config.yaml
num_key_value_heads: 4
head_dim: 32
vocab_size: 953
hidden_act: "tanh_gelu"
positions: "learned"
qk_norm: false
bias: "all"
init_std_qkv: 0.0442
init_std_up: 0.0442
init_std_down: 0.00638
optimizer: "soap_variant"
beta2: 0.95
weight_decay: 0.078
decay_fraction: 0.79
Each number is 128 + 32 x the weight over its row's rms, rounded and kept within 0 to 255. Layers, rows and columns count from 0. Numbers have three digits each. The size before them is the row's rms in percent of the matrix's.

# up: layer 2 MLP up, 512x128, rms 0.148, rows 372-471, columns 64-127
# down: layer 2 MLP down (transposed), 512x128, rms 0.124, rows 372-471, columns 64-127
up372 117:109075114072147102118119116099120092118122096082103140109084149106134135107168117103148101126143179111103108172064171086144163024165143151121091148168151090113160065146113117138177043141165213
down372 088:083158121160127185156155122190103165147101128124176110085165161162136088113118173172125132083121064148132101110170088157079087195070155108118111111103109167124137179144132134103068226135106080
up373 126:119093131072078142087138088148164109185112136177079100124093083156134084157131118137142173132132162127176174141127157076157100115158138114170099112143177129118148126162171129180170089102137166
down373 097:127154106154133109165166099139104173100099097127164144078161182086195190159122118087117094145152072132104077061135099188107190136149157086161178149173065105142122140112137069119128120149145123
up374 067:103088087087161120108133097125131095127174188106099062170102109126157147125165161150120101104144129105096150134145086143053119071129134108076141078105169118136171107145112151142118086136119141
down374 074:157132104122123144145160097111139137070091110180163154068149140129149138103075112141115142190138110152091140125214061110169093132171173160208162172152122120180100107144114084122119134141180082
up375 082:203172140155115162122061159150129166113108202132162174147122143166124141159102184129113141129115106129177126135126092112069140116148064125139128084102109143073086119090129121113136088149158169
down375 095:151114136120124128101156181150119120172141138074106113133147123085147157116161072146133129078103129115198100170125095122110117191203158151124122109157108121134094050117109126118161111104152109
up376 073:138124120171174144106109100129208098174153168104145122135100076075153133101073131173095111173092125161059099138138149074099139080128091156130204087134130058082160088126097160135115129106138129
down376 082:137132080144144150139154086077142133117119143178094100131131071160170176072125183125154107083062150130138114145153113044080089111136117189124065130096211145098158137123062086102138130101149159
up377 080:187078149132118134116169081184142122120162191101116088178054132107089080151157142196147091101141164102159073147135128126137133086141141103116109096140140090147074116109119137134128193120108131
down377 090:148134120164155124152106174165116091101106043091093084116153174153160125104123122111135081146122100180093182134095167162081156143041138106097123149145088083069123123141100103129117104161110080
up378 110:149214080167137132109127089085154199151123154103124150117074128139098127105143179179158154120130126142187091153157128120148144169077158173115109094150155129079133174138134118158106166089119062
down378 088:087053134091104137143126158167134104081162099161180073165164115127166119128133036100124125121074169122117205101068177115138114073199142100139131167115100137145114115115140093113157074195134158
up379 091:111174127180143127141093092098220119100101177089138178086108139047142153158100139138207119130127175178113160083164058100165132130142132105122135110188154134128148113155130117153129146097151146
down379 096:064130097135141140098120100148119068123115143149160112139126074060133135096137159142096175103134122161084158128151106072106102115111127136064094169118212101157146159096139113188089137103109135
up380 100:136055142119140073117138131146113147076175142103129133169121122115174137150083123134140096143115072166043094109124121140094087141102197137156170129122095173139124147122130126150083171146077131
down380 086:124169134086125177128118146088098067146090128146141093114120094163098140087202169107111147114167156104204155109156114141159134133145099027134119151117206091164087136113076119150155105156142105
up381 092:126138131114166201104130113099122133113155134093121137108148130120074154081101177125125093116095150057161090116094112098104146158118090127157078094149085114165087144129105129156127127122060080
down381 097:108104126167072058125112139170096119132105112171141135150174163127165138160171106099153166127115110132033137095166149148139157115122150095120150104070163080132161118157092097117113145150129187
up382 089:087127123164189122126051188119129158125163160155130139163129061145143169110183119175131166109111154125132200097180090069099092107076102143075140149132110146105117107169126186106120146169128167
down382 094:107140096139054097140131127128148098108107097172110086128145103159078172149131129082148146145062196173096131114125165058163196156099148081144154077084127185128093089134141098144116069174100116
up383 085:069189181143167120125096157170140184172182126108179136086193108146126230086122164132124109146106152113150189164164136115097146113090083150173139143147118088127148100192103133138146120171165139
down383 099:061101152163145125137142153157095190114154147115141068121187140121129155151148122119088065147088139152138115181138138110127098101064162088139120110182123110132106119142073143130195148117109113
up384 103:160072141141063150087176092145096098126116104163152090157160115152150107100111097092115147109114146106092093171132182051079119176139096111154101136075137131127119147121095119072120039117121152
down384 110:132101138128091132078128077121126089082139137122134086106136086123100078144147157114108173108095085152137145070151120182132167106091064072093089145114143157109099159070155134148122162125142149
up385 084:094117103145162165111142160186105168164139110094105122144051093191165079123100080169095142116133057101190122156137161142123110162142133171126123123063076128134094104079143086145099120122128101
down385 102:121171146146168118103145072115141080082163131170087178097108107102156133079145118108140123131087139132160119057175135107118196097159121117114114136115106106119116128120095130171092084057069106
up386 089:109099127059139119140148116152116127128183104109048144176136130136051102053082204155122139140114092098146167132092169071193061140167124136102128083124139168124051138134152121137095152101140169
down386 092:065077109170137144113088128110135126122094136188194120064122133142154107183118108112032120080123168175156122162142139160152204149121165158109137157121169104099121151198095082095097117133102106
up387 094:180073165092172122088153133131119114171181163152125081170099168169117140185113105169200111124111112136124147126146152160111151101108118144155149135167110132192126065104213121125082079123125126
down387 091:174142121092133075098163135143115088151108128167166121127111140169115133148168094111179124168114112116125180126082096122132128171101137128071122153139152107101152182144106089077168131082120227
up388 108:159084118165171118141063119123099140161126120129128118181121163116145107089114147115119113153092101152111102132100189080085107134165128124102094093128124094174113194120134147138168143165082062
down388 115:151140184114106138111119142140121188098073142127151157139118108107084177131130111160107145144116140147107127113110114127206124139102089132166087165119164118155089151157122115131128093108175110
up389 078:148147107172096149116107099138104155101135081126117114012110147088149098101128156100162149089137103124137078097106098158111146169156118111133077102184109135165096171161084105097149181064173142
down389 085:117077159106145128179104135129148092102136181192124119187131110139125157129146141120114153133063136147111140205153169087122143135135128184107155169132094140162103091092150148112111065167071153
up390 092:120092117140092085124158108127125107114157122086081141103156108110155123123061185151156109124156160164122131175164095101144143123143125093110128094104167055150165086183136070171107166102136119
down390 093:093123124141101118078153071122086114125136110099167150141099088097122128218074106108110154113134117142163126144152117149103110099137101086101093171107141137120052176119137129101125100139093139
up391 112:141141094189149116112146167175130165158137162131105165149141147072151148117109178083046182081085128063147147131116138114145131086137111161096097132138100137152090126145107085064100093177175132
down391 104:107110140173110154099113127096137179111129086138166185070157157092138161164122076140059133113191121102169126094147164133126126169163097164156081146170157164151140113114126111100140149127110133
up392 083:116110083188156146169144071114063134108102100152137098188081098098117153116118116110117082105176109107135132161120120127115129116080129133197124114097097124084135103141060083209159160139141188
down392 094:195124115159150168129171099137098107149171158128152158192109116096090133122188104111202095144154159162087126167133142086149140120178148118155159118128157111154096129129173109126127145122134146
up393 088:162164127158215125128082149109106136140079148137151130102125133112172156159141142109140139087167125099106126123174109147109118186174125139130146118145109135169108091151105129122146152154206083
down393 117:131132099091168094123151185068129109181122159111090091120082137136100178144136166089146169063134157094079143202104112085138102133137122081110119094136102138120074044111110112105108150139174083
up394 098:117163097142086138134191135134167067116148158117137132108120160103069078141140084058112099104138168098146136138158122244104158160127100145100111140169072123115106117105144098123134099093104112
down394 112:139099164164139131174082125143094123117115107094141197125171095146096114143111123128175130130086183180102081115107130159136177098153150152153142127095127101138159102163126145150172126112137181
up395 091:118106108144148161161074088121113123161173101109122146202076107102106120117150108184132145112126128132154093119130073098135133112128095136118190148123152175125104116106137079140136206111130157
down395 098:074126074038129094132188143125112098163127127159147110238107098138076097129111108143126126092144209159133138095112102131137151101142128084125122133090122191115123145110095097082090198102137183
up396 081:124168106163100157134109124186151157129127111107145109183103104130127108124172147120138119101108159180115172195078099121091121123112136109054153108145179111068124137142170110168134135085114129
down396 074:098141146154137126131128145153093156105102123179085133096147200094086179125131128114071165101148103110106120049165126079166146117141089094152065120108105104164107160101119083185110078127193125
up397 067:160115073128160122120077087123125141080175179099156150185106110077130104111170140110086185099141107143161112150134048083130145110092134130156145069208121092128097109136089140128079157119126089
down397 088:124109064046162178152128107141203124118164121134072122146126144167180140150104122110081169147102171090151117096101110127117068101105104104143135100147130086136069052152144168108084148111139101
up398 087:077111113181105081174169102110074125132088130120137121109119126173110133145143100132073212133144131138073101107101109104131109090122117122130136102193177137175110125093172192157115144030219150
down398 101:151147159133213194109147131157120176125116122098176136143142120117141180117102109120148072132087117091180178122160106101119152122130123108151147130086073130171084086174131084169100124163074137
up399 078:124138151157103119175156138165135091090093124105141110144079170096176128139123188150108147102110127176139167113110142069030097176103133160168092122118112103136088109086071115122178113158098138
down399 084:103139144129136177097208132113150176079114111142109129089165134113131149144116154104113086098163129127123129162178138159147094109085120140146130185176131122103181171159173094147163167109125203
up400 176:182166119187144170089151159146141201072140165150165119088129085088147119129123165156105114136156117140149078078163123154150202125098115121158131104139098165104108136121114106113089094157172076
down400 097:084067112081109106153098131111110063142138067117132127130108144118107124131145103122183155115091137147110181157073164113116034150137095148073091154112147096137148113122118180123147162068077142
up401 116:186111082108156182113068194133159146152153158174057113184114145161168191137146200160169175113164103137099106151123130096090101117126136147128159122050167069119113163124130134104139157088111111
down401 110:124149099107116118125141143106123129115110123142155135074155146116121081143077092141096101134188150099108080061153118131121131095126140102171139125146096128149124105154167189158132134110109078
up402 100:148117108122122122123102152083089102192148156082113159062124115167150175121101170175195070103135089185109150152144112128131086146140158142150125155140120090147075150086150182191107147138141073
down402 093:138135122173092104152118082106144152088080166126143118147118113159072111118176090119116156161130101182165075101073140139110174146077086090125119080123129128102160131118133054055103111219160176
up403 059:164100165117190164162113165174138090129178179094110104145070112092096115172110122134133107176140196125146121154139132135162117113120102132119186099085171133139083105105104133158100174172097093
down403 075:128094101108167134144112151178057151188133158164146087189063141094119170150078183085126122162132119146146106133148106071132159102098120141128074138138167103104105076100091090110068086138095058
up404 087:095116089158192176100103217196131154155115123143164059109137077149136161113127137137126118136112089164105162112092101138151119143083146154129127078096197118142143086120120144149084104099151173
down404 095:080120171146092064135176050124103155161117129119161144175117155147109142094094055077136083143107079124087126068112132141149133121107113117051160127109166116088030128144088094093186114140129145
up405 098:088178136187142156145089115083072090107164086117128134096139143089138122129099116114104131103118141073031075104086132154106106122098143172092099084173088157134151165111117113190124105129124125
down405 102:124065117121145085155132134096157119113171115089112164130066131077151163099147079112142118123120148142079130177116064109172102071126148173155162081194102167161130114178168150129101108110128161
up406 097:137115106161098118153050105163115108095123144147069087168051075180195130159104108089111149084166145182117156093130136163115129122150137110126162068155165162140147147128167149117086212154095134
down406 105:122141104143121152149153118135108107130141110168073126143077134097200107133141189096134099138154103135081088114147109152095152078191104120104100095120118182114118147129109183091179150069106162
up407 119:118081102110130177140101113156130133140160115124137142139126141123129137077143098175137060068115141089142178123126124106087151101146125172107085109111111088158165181095133151153104091147105092
down407 103:102094102151092119113180093180107172099142151130118161075128161102113169152149125125105154093131077210137124097154145154149162134094126138183141113056141069136115160127140152128122131167124148
up408 090:104147157133140072176168137134050074124119072123104126108152104109169109124141189100164165187106197137107131095110171143087157102099173169124085129085125158165137067108106085179143156133186158
down408 083:158106134132119161120123100140162154169150175125163108142092142114109172184123089129091106093201072159184145164111118130149068153140110076160187148196109085069146166138119171086175110089122177
up409 097:133143179148132112115134169136191133117138073120156119160107126134135091146128124105102128129091108165120120124164086101106119143125110148129044096103111127097163158138074128106130104079026115
down409 107:148079098116099148164087168176152121141198207142151146111158106184105141131128102084145113154154148167089128176150167146146142119091147115122110150101121114163083088114194135103101091129078155
up410 124:138074121132126123126128089160150106139151174193149159101107065083112135161089119125135096140116077160144111115123157174092145164153091099192162156116134111148062131087154165214062142142111091
down410 125:110110134148126127167132113084173113116163144165146181137148123174137142174177153148136101217195100128125119163132193177093122163187130138185125177113171125131169180162151173182160159116151195
up411 121:168113155146175129138141155168138093112089153152133076184125071132068077123131120120133121048119105081117117179157063086179156146185134140135129080151093124159135103161130139157110156131115142
down411 118:081109133160104152129115132134122064107030047131164121083110108149124076086095124123101065116117093084087122105120129138142130115104100116196074142188115133110147163182130141091142137099079163
up412 075:106084004109122107118099200166168143116148069180119118130115098143122080097127142154119147139129127167108112169115139175131096103074115108061099160080158065081126144175147139104118147126097147
down412 095:150110107096098078165132172124150163157137138117116108128090087109130143150139229069100166087105153138132132167156092147107101111097109114069107147173149122133024090105141164119116115141109138
up413 095:137121086135165161158178154178110103092095158114092068157150057125166095166102154114161129068064141089110114131150070101159119119117075092121188116095153136116149120135123097120112135148129062
down413 088:173158122118095161101085142162152107084115087095170100144120103151102186148123090194100111178139094131143065111106145096094086068123085137164128092142119162168131113102063090147113156150097164
up414 097:120148166082108145110119162190133131175125148121096123151148103156105078151135120156145113121093156117067093118167117120152105106138146166082156132095076114126109123109145116160100114165073063
down414 096:099098131109155165108108111115124193189083059075115113053189129150101144106161088135163189159085170160110105141127143187138155100115171099140112162130110157069110137101205061100152125145115071
up415 096:152199148152117128187139105104146134097167100151156098085060140178131111154164085113091185087079156143116152210118082115138192097173106130123056147111129135107084168154138140130111103145102177
down415 111:153094119141150091083128177111136101131124116151095135141084101169079100160123108121105127026098191121109111122131141153146178134122147159140093091140124128117093151180088118124066140107116082
up416 100:117103225149119122127132110151092159124141129147106117171106108102164063185105100203116160090123147192128097155090142093076126127149165144143126112124144091128081116171100101108134157080168153
down416 109:121178164111137129148108075135130164160125120078090093071155104108141048093181154155116094101164061122122081087145156062109122122114139164100095145099122100117113118141081123123109154103129157
up417 117:201091121121104136122091094175127112157157174105115132184072132122159133109077117131118155124155104158151072091136143104140146168112104139133149152152177166137124151118082191103190197151121101
down417 102:153127078167113116198143130137149162101088113125170150108155159106219133083123110147136102120139149079117152177127180184141144039138162138128093136057117167107124198178115173122129107129112126
up418 118:150058059164121117100172147149106097182096186123105186177056078141146107166127079114138140158133144123117134145161175167093140065115103120155139108125155123152093062121201104101095145118139139
down418 115:146151156152109127123163146034142120132139125158055143154090138168131143147141109179118135115145081096175121131129153198119156164175088088177116151124062164126128118134136068081155126094144171
up419 111:072132156127142097115105110143118121155097109110145114142085132148120143132148120108134126106092151115122178129133164089084110170102068153093183168153134074191184042110140157043124094186154117
down419 102:106167089141091147172149191130137142144155144164117126105130078106107124140139156140140128139130124122114082134163122155166153121164185097167122107086112166140081204093175086213145144146164119
up420 095:157100108130154188173142136109190098131126135045141139128137080166138175097134097146078120122114114174129151119121115098177164136163140176099145177191166105102096175134099163128088042148106121
down420 112:136089159177123180171110188135103099109086103096095166131115070059171096132133137122121175138099134139173152110164088184094121114120134106123184098178123071101142168143113192067120098129124127
up421 096:183163132049089076138142095121118161153160187154094119156100137157114091144142113135107168179083135119149135124129141135112135141177135138093130136151061146140104087166178149095109132097074224
down421 097:178201138140146127130158122080162146095131176143175129125123089107174133169136127158168162139174095136124046080175127107086135134113165160130129121154098131140121130089119158192109149096122159
up422 098:173096109117148135140202173143064137114162115070144140082171118126106139135095159201110103136167117138103143063170133150133106095182110201149123089089092123112075141178139120097090180174122151
down422 097:128136098092121142107113194118128102183184107158109107135125196088161170112102156130132174213137117128101148107077106137072080131129144186185120103131149114135106153162144084084183118080109160
up423 108:188119122176132145169080091123145161160125149086079128208132078182097116115060165109114144117126163153064140091121128158116165120112123172193094104145097146065102145110094123166134145135129044
down423 111:109154134138113107145160166083107127133115159125131112146142112165115165134096122105071126143112163103060112120114166113133183109088087147154106102100111186155138134153145153145171146076130127
up424 082:160159126127155088122183147188065099105146114177088128137096074147110120103066137119137127131098166145163098092136097121138094139143122051102120097083111129160141124132141165192160183201137174
down424 085:080126181113173123070129070092115110138114148154111169074138157129123113111160139084105070056135123125102176183083120085133074112080115157106162126149133138108065096131119100130176127160145140
up425 105:173132181146167060125082109115143105088111141120145099160084103100144173128140129123176161101099113139091137144101118147141099174052144128136124070140171143158101079059146142137112109136116140
down425 106:116146081184156094129116125181073153151102141120168169119094124103142132104126110086124115124185118101095124131199163138172087119110107119139097153107150154171121137079078106190155127109094149
up426 090:163073128129122124124062138226121172108154115144190129123141100145173170172119111085098119102125130170124130149101134088068091128051074140104154121127121150080154145143068110189088104154160121
down426 093:095118110093088118184186173098107090109048154104095110130184187053156103145138089109111129168131028125110117168127111173117128168152152092140075142146143115171097147103147159142115102083069153
up427 097:173125102085147109116090115115125097118176129151088097219130160135124108090146186144089169160089140165147125141102122155099137144136149149110100125109142184176072104165092094149153108127132151
down427 091:118159111108124087169134129140144192097054124078115153093161143147169150149090159136149125156141067113088116093190101173143091181155101119131126114067117169128119165143068153124109118073098150
up428 091:132103142049155094184089114107114152069179059114113119082123151180200153084063106120111153090080130101122124123140141176097121113167136156108129102075119139124167066132069088157150146173090109
down428 100:136172110126120129072158147064152162106063119235106149094145089158109030130163149155151120131126120095086112089162128183127119085116116138169148090114162088159115172147181128134128146124193140
up429 100:233138072100076135098058140110107160110131097139137125105172150104104122172100145143135175109115130115131103122135159123091094122147104103110095073118164086060142120168176143085135078144138119
down429 095:062138088094125120158171118122153121148134070120110124162151095164144088126128126172121092170188125088079156147096175143139118149104089140139145176131113128150147133085090071192185094121179146
up430 105:125148182143154100186153132056108181096162123138110102115099133159139154157182183180169165059120105143150154139111049159122142141150082140096071126109085154122111129118190129120113132172126178
down430 127:127081186136123124148144153125065155108173130140090131125148109168156077172112161125170173076068162139154170142137146114148109124142110144122143110142097139078133097114190150104088076128139178
up431 082:071108122132155109136124183105087121093090100090155142114087080035144101139111150115160128116091151084070099110097119152151161129082141089147119108110102117142090165077105165089141129104116163
down431 072:145140162146102122142133078151138060142154143141106133134149126175106162122132128181152133076183138126129103090099154117098127143178106168141129167147129158134193102172142089166101048130171149
up432 097:142117149102145135106160074120157107119106171124117126156084157126119136117167149109074182099184115034122124145147051080128116153139141173101173149120083148151119094107110139193083140158238112
down432 102:155140175115184124181133100097174180140134118127112137133054125128114130128102175084092143122202123095083097141128134083093119175125118161081103143152100191159151074115137113133159135200182121
up433 099:185065106117117138067136160162197096146171140138124149142223103115103077135141156156130134118183101097163125105184114148142103103184135116138122110137070156117127137108127103178133101108197136
down433 095:099178153198144109172071149095088095106131154168119083139055100149147139107128108191151071118045143095155125127084173097107167156127098159058170118139115097095155129165149127079116160146100062
up434 090:164151186127105144113184136122162104107205098096122103133125137154064152108129140123144153119148121126125198139122149233129144119131099140138120151145094130114139095134101093157091181076109102
down434 091:143112106144151106155090140150133143140159152129106142147156157132152159042130130159145155153031173115095130127152091138163195117096102131130087114104144159157163209125170136148143153099156083
up435 092:147116143030082113109088188180111115153099087062130094071226169100126100095111102109109168090115128145150126116116160146151113165065155095076089142156154138166097140152127174136141103084112137
down435 107:200148105102168150120121159183148102109154129199114120126123155172147166121164167172125117174144193138154183112115144129111135144110125190175136127195099108182156071122140128121142171127105147
up436 113:218120183083149169156093088148052103130127134100159068159079108095112172143158127092114130121136160161131139181104124102095123132160092138103165141131133134210144148147056118199108148198110171
down436 106:137133189084132123111124112129162135162051085180163106092079125098170116125142091186156140164123131076129096141170087123082159127174108169112155138128197105167125141130089172133141125125131154
up437 101:167177118193161130103158119146107171113130154144139119134177065111120082140123097174200108110086117122139074120156124134182153085143119125089101111165147181125086114076179157146164102182125075
down437 100:111103153086087106157132105096128099120139059095092159090075198135158140111116116126103184121156123157095105091132132181111112197135155133148121200122125109159152160085088126198089119115084172
up438 114:105133102112125198162157110098239169108103138073106116109100123113064144140145222113177108169102127118095127145079117106140143109147116140181126105145127157106095125161098195112128182141082083
down438 113:147117133123125125116148135112099134093085095205135195081157084117101139089141075138122086159138089140142130134084105127129130122125111174173147139128203155082115073089151085171135150123166161
up439 096:159104114172153129121118164170094183127147139085118161156144143103144160078129176114121196122134120080170157155076092157142120134127122106083088091124171144160125110098150124127131169128174121
down439 105:107180134152125080071154117087113107142077063137101088114170124126156118129168136135101138170183094130137130093117121172168145080100127116099147093176144115089182183151111201154167130114111163
up440 102:127104135087132130075121125112098124173137133115166113184153097152119128104099079113056142065152071140144119149114073114081135149087089161136159132109093147081049093110085145146101144124070124
down440 098:128160151087161115161094146112140153085098101160108099173113117180107119181137126079106066129137086031106114120105109195146140088102145151159117072156092184104113127109128192085099168153081131
up441 100:148090114169129152172116137159125103164129197152117128167187126064127134153123122118067153135114114118096129119160143090155077066170110143095125158138116068182125088065063124091107161160142058
down441 091:115130139143148037092124135142161156186140083100115105078123097125165095073104148100135132104064112084173147097125153116105154102118134127121140106090169198109133128169125111113096088111117139
up442 118:157094104153154110133153152091136112064150179177166073093125114133085204138161081129102132097161125161156119142130069128154166137116096129175144161085165108157135083139113106171076107130152136
down442 103:074131140091087144127106075067112146112091150179172162092108099149197137153161135129079116109093156097115098097131180150184116083137145164149163158172112180149107136139195073128152098082097193
up443 081:145084072125138097105129114201135099134177140096089166176130128114158135151152124150130184129086092120136109144088146173167070122149162144105130083110110135158069079140125102186159131151129141
down443 083:128160144142120144121191151117094162133146057149084114118142144131095155141110157129131122138163100109126123120144164113074180123055104109207126153142082113138111116154156143091082105078106128
up444 078:162090117117138138082137097130138109136136100114136115188162087123119055155092071034135123176085170164114101117154154181104088171146190086079159119175131107119126127133104094125106091049155105
down444 091:118108112158092138134104150090160101136176156141120106070133146114135112119093162128120197088132121130060159107145171066120091116129064133197114106171156131179083139141141154103154162156070106
up445 086:112131153130113165140114137154129147180150133099181132162174113136115170117148139094139140155123175103129176178150126149097173042115148080128191117110177086133138096138098142155113164121175181
down445 090:103194091087174096081120103100145194122121197126082171168105131166182164141130127114149098210107084099179082095109137171155135082131134147105101137116117116152178132114099180105145106084126098
up446 095:113154191108120088181145110123150111165096105113127120111100172179115172176123109112151153129138117132171233155113174098160107190116141119105095140092179106141076112157173109086158151133116127
down446 071:158151118141162173116135120146105157102143143161130132186187168088179152135161127136107079153143119129115066131127112180151153102166147145189131159130087158151186171133125116188122090150174174
up447 109:096113092137148165127151132134105104205113121119118132159167137139128122134149113131109170171173150134148080108172098075136143142167070102074098107112132110102127137184086113077151188094172075
down447 096:099111144170128125167102095123146176120171099145162090127107055074112113156174149142120113088106121116146146151110196193146099073112151103150156147111130153154117121046142202148073141152122165
up448 074:218099113173095068091128065089076099117072151157122115115124131144093123123171125097106125168143162125148143090136161158075158159140150095175153087098161108124131054122111127110073131131139213
down448 094:127081155119140148161139145127108130128160156177107163080117107127173158142129100135131156143132130065158141091091072157070116130112151113135138101100160170153097105070171143139109144180153096
up449 094:140117160216179093130122105144172133098165125113106102139185118100083087146187182185143139149129118158173128166154143150083136159103143154089158101079178155133129092132140088135109152137098065
down449 098:137124151175174158030183118120116134117174168127125072082141126119095149123127110153080118196182118157098086113157154095136057081102144128129123163130163135085212118136072131112134095105124133
up450 133:133094169120167111154158113165095102160142129108074107208096137139144086152109101113130132123100149141132147124184127153123073090140137111087138081118134186104069115104152190154077156146109158
down450 124:129109151169148099196135124147157149138121096115067137130107159111107124144165088123092108123133133141147143107137104099101041065177049115157119123145112154139154109122093193052153151065147164
up451 092:150120095083145171112167171165113191166170143183125173162121135147132086153139139079088138092079125149180179112131058123043159098042166092113126152199165117129151078173116102134155141149160083
down451 099:163152115175134109120118093124144167140109159058112143179161136114121136124108127196095138134135036109135107132151158120131087127148137137194111167163133154118133154114166127109117082173072171
up452 117:139152161089169191166117094149122091128166166186162109149168078152166086150077131149102094027100108096156159110123105072127153100107127096118106144120114147116141062103056122140115151124115139
down452 108:061173127165133152124120134105126143146064108070101158077143180125106129089111157127170129127131070122186085130117110104094169100074112120128146148129151082131203160092161102132129098113084129
up453 081:138111124139155118111163133114115135127152176113139112130085089157115141082110115089154121113111152164136141118181149151110185140118190079092174057088149164138122144146210164135076153115161188
down453 098:177135136107142094107167148151135076135153084066154147186121102219044184118167149088127153090109153172162121159095154079137185132103096158145117176126074104164129114094125102138146084153113166
up454 115:167092119097100108127136146131049193107112140145105186111151137152141121138132098081115110086110140092148062157170111117129105107073105172136128111102150079064131091091094124087144118147123078
down454 118:132110119170116124159161195109123127150163140144129140125111162171176122123148115128137128113112114112087069070132130098114123157102101142097052131116159201078137154160109117131172172139135090
up455 066:155167126130150095129147122136079140129106139056144161180116116124133071124111150156122113135133138159076115160113095154104097182158150148182162159158099127150128113104097166121053121165111148
down455 095:114090096125128113085112119161126082124118092121124107108146101128086087138155086144088120093117169131087145211130100130059082153183138144177154140158108107162116110132097168092079164124063159
up456 063:189054128151138162093164111107147167127165158119054075125118121100187100077121088192102112112143114099175123093164111111124150098107066133061143140173073122111105136193119139165091118071155130
down456 066:111172156117140117179090136158155090092177081114181121153136141108128135129100083102116114179120106156115146150073161088135096149108151164169119070128152166154132144087174119133120143155086093
up457 081:062106073106124160113132190146146109043171102144165073153172138113081111097099150116104152137124153128082121116129145099076097092126107057153147079099098160100148088115111138122129145083174142
down457 097:069121110106113110099146103141171130136132149094159071098127157090153050170130125066148135133090121128150159144051148118090148129128108084124150104117122138127078117141072179099140110096108125
up458 092:174110147125167115219170069099112096101127080173129122115038143110065155121132135099164119126104164101121129170084103156125161105127120169117117028110193118159130093131103110152154163089112135
down458 089:121106168125085172114088184215113131137066154131138142109190130146128127094126081111074132123129078134124145136126140113122090119074159093179135187157130090156138170172152194067123132138190133
up459 070:097102144065167067130154168072136101135141054110139133116154147118134115126095164113138139090134130144079161124096126069154173093096138137157163206188099027079120082092075186105129070154134140
down459 090:094093138086189125114110150125162086164119151169090173177139156111105116139140125088168179126096169149151187111086094124083077097140137105159127117154152112204067149140089159137100163156162171
up460 120:097111174150100150139126124158153157135137104125164105140129117100155158091164137159132207112170153117102117106169116123175147145119117113109153110107084101124096088146089108113074151111076123
down460 119:074125133155123137132122064107131170142120042107131072126113168084146077089170098128101191078145130042116064081137142134152109150108090100160168132088160087095087131172129113096123153087122108
up461 106:173099113198139105113078097132127151117125186135116113124132129117120139116152134092215100057109127065166171139165107098136085123132133144143151099109084143197175094064147162153100133174122127
down461 111:122141067073138098099057123104160118141165129061098137112142088133123150124113122158125143129142114096143126158101176133128124131007161168115128165155127118122132157150114135123135148165102120
up462 113:146133108150071121126071104136192128113092193099104119172105142061091151119156130182078166128171120139205129130125098087137130124109145154068144121110169080115133118169088097155098159146109084
down462 113:121155143156164138109115170105190124101116131126097111154116140085160141161192139138152129073088147121169158121111117137153117160107124196128122118121182036128115089145103135123106143115130082
up463 108:183055099142094155113094159105183136094157199119122136152165095083112126124156145180170127105150094186135163090170092156117133086115167121067166098145152156106101061181113185158106101148176154
down463 096:135103181136119136151134130084146114133111095143134077106110091139117200148137141070127090144109100163067106076160137076126151161062147144109056141137166105122141092113092137096121155190074102
up464 073:123131157132239099133111172127125181121108170127111201153102124110113117142136143152131086190078152122137115114141161122103092146147079145127193100072096138126093178128123095117119158149084223
down464 095:175170113074116101119178175117094101163130089152105131117161149135108184058112184113097153131106122153118101082116088075149202156074147071139134077088097154140104086139169127092122104177167148
up465 115:131153148164139095191166158175105131175122118096128114134122093151151156191133170132151148126118077177162090126124087181144167138128102111117187111128128090100112129132054137049137170141108092
down465 118:162075098094117158146079100172103105100098147073080054091167128146170132162084141133142197126099102111065106100103145132151148119137143120120106100104103118118070113116126180103130085182149125
up466 077:128112151157163095124092139107152134108159111113107120075101093119174111163141098064146125106082165115071099162053178170152112190179121108122080168094141092139113175108145137112145152079129190
down466 101:164041105149178127126151126113127089073165124082095138121105123115081142157114115138083169131150123103124140135154155115105122103183099191108075124139144095153088105143123104102132112152084142
up467 110:081149140164143090111097117120075090146160165156113199163102164173122064150083167125131074122108115128117102151165089089107091105113138166178082092133096108181072120061124100197092127130130145
down467 091:164138091150146173101142117110181132147153124119126072118192084156183185067140081175097142128154137165141156121105144187130155155158147102073127174116154132099188119211131141122182154149074114
up468 086:117094147113098146085090141080151108134190160102134165089117078077122083109055141095182132103132130147092104156140155182169108160109110146124175110152131132127161117114079106111141085118125109
down468 106:128029165170184126112120143131161123144143096139131120143117032105146064131146139092154189066095136080150137145114170120086116131103079113063123101128093096165143146104107147061080111143127131
up469 086:101128136137083099113122081104165125111146158177124211132093137137110142109134131115125169142137182123131106166142138154131095164140133141178130146171163129186129094064110107108163100064102094
down469 101:122126168118134108155144128127137148102159137164151150117083110167103212120135121159123107124129183053127157154168099083105121134168132098156119144092157183142212169083104091192167151124174186
up470 102:135091106133060108138108122140140133144138156127130136107101120155106114107076183136092170131085102146109157127169169071112116128136134185136208153112145083145136136188108120107151158168130162
down470 097:107156163130112145134093064131082122183092124120058096160164127056126140139086173143130091118144091107122161140111124129138175067127109135114093107115140124180150145096096089130149123094141124
up471 090:148137112140156174129108189146126128112106168124139090136116120169143138079053147097149160141148133128176158153098173150068124127112118175122105192089105131189124089187150133122164134109138168
down471 080:104125069091047089101076089089137159116085131152133128105136151116146105140152110150121104095153155083069060114163084161143149095154122121129149129112102102114160139077128200146084113136122096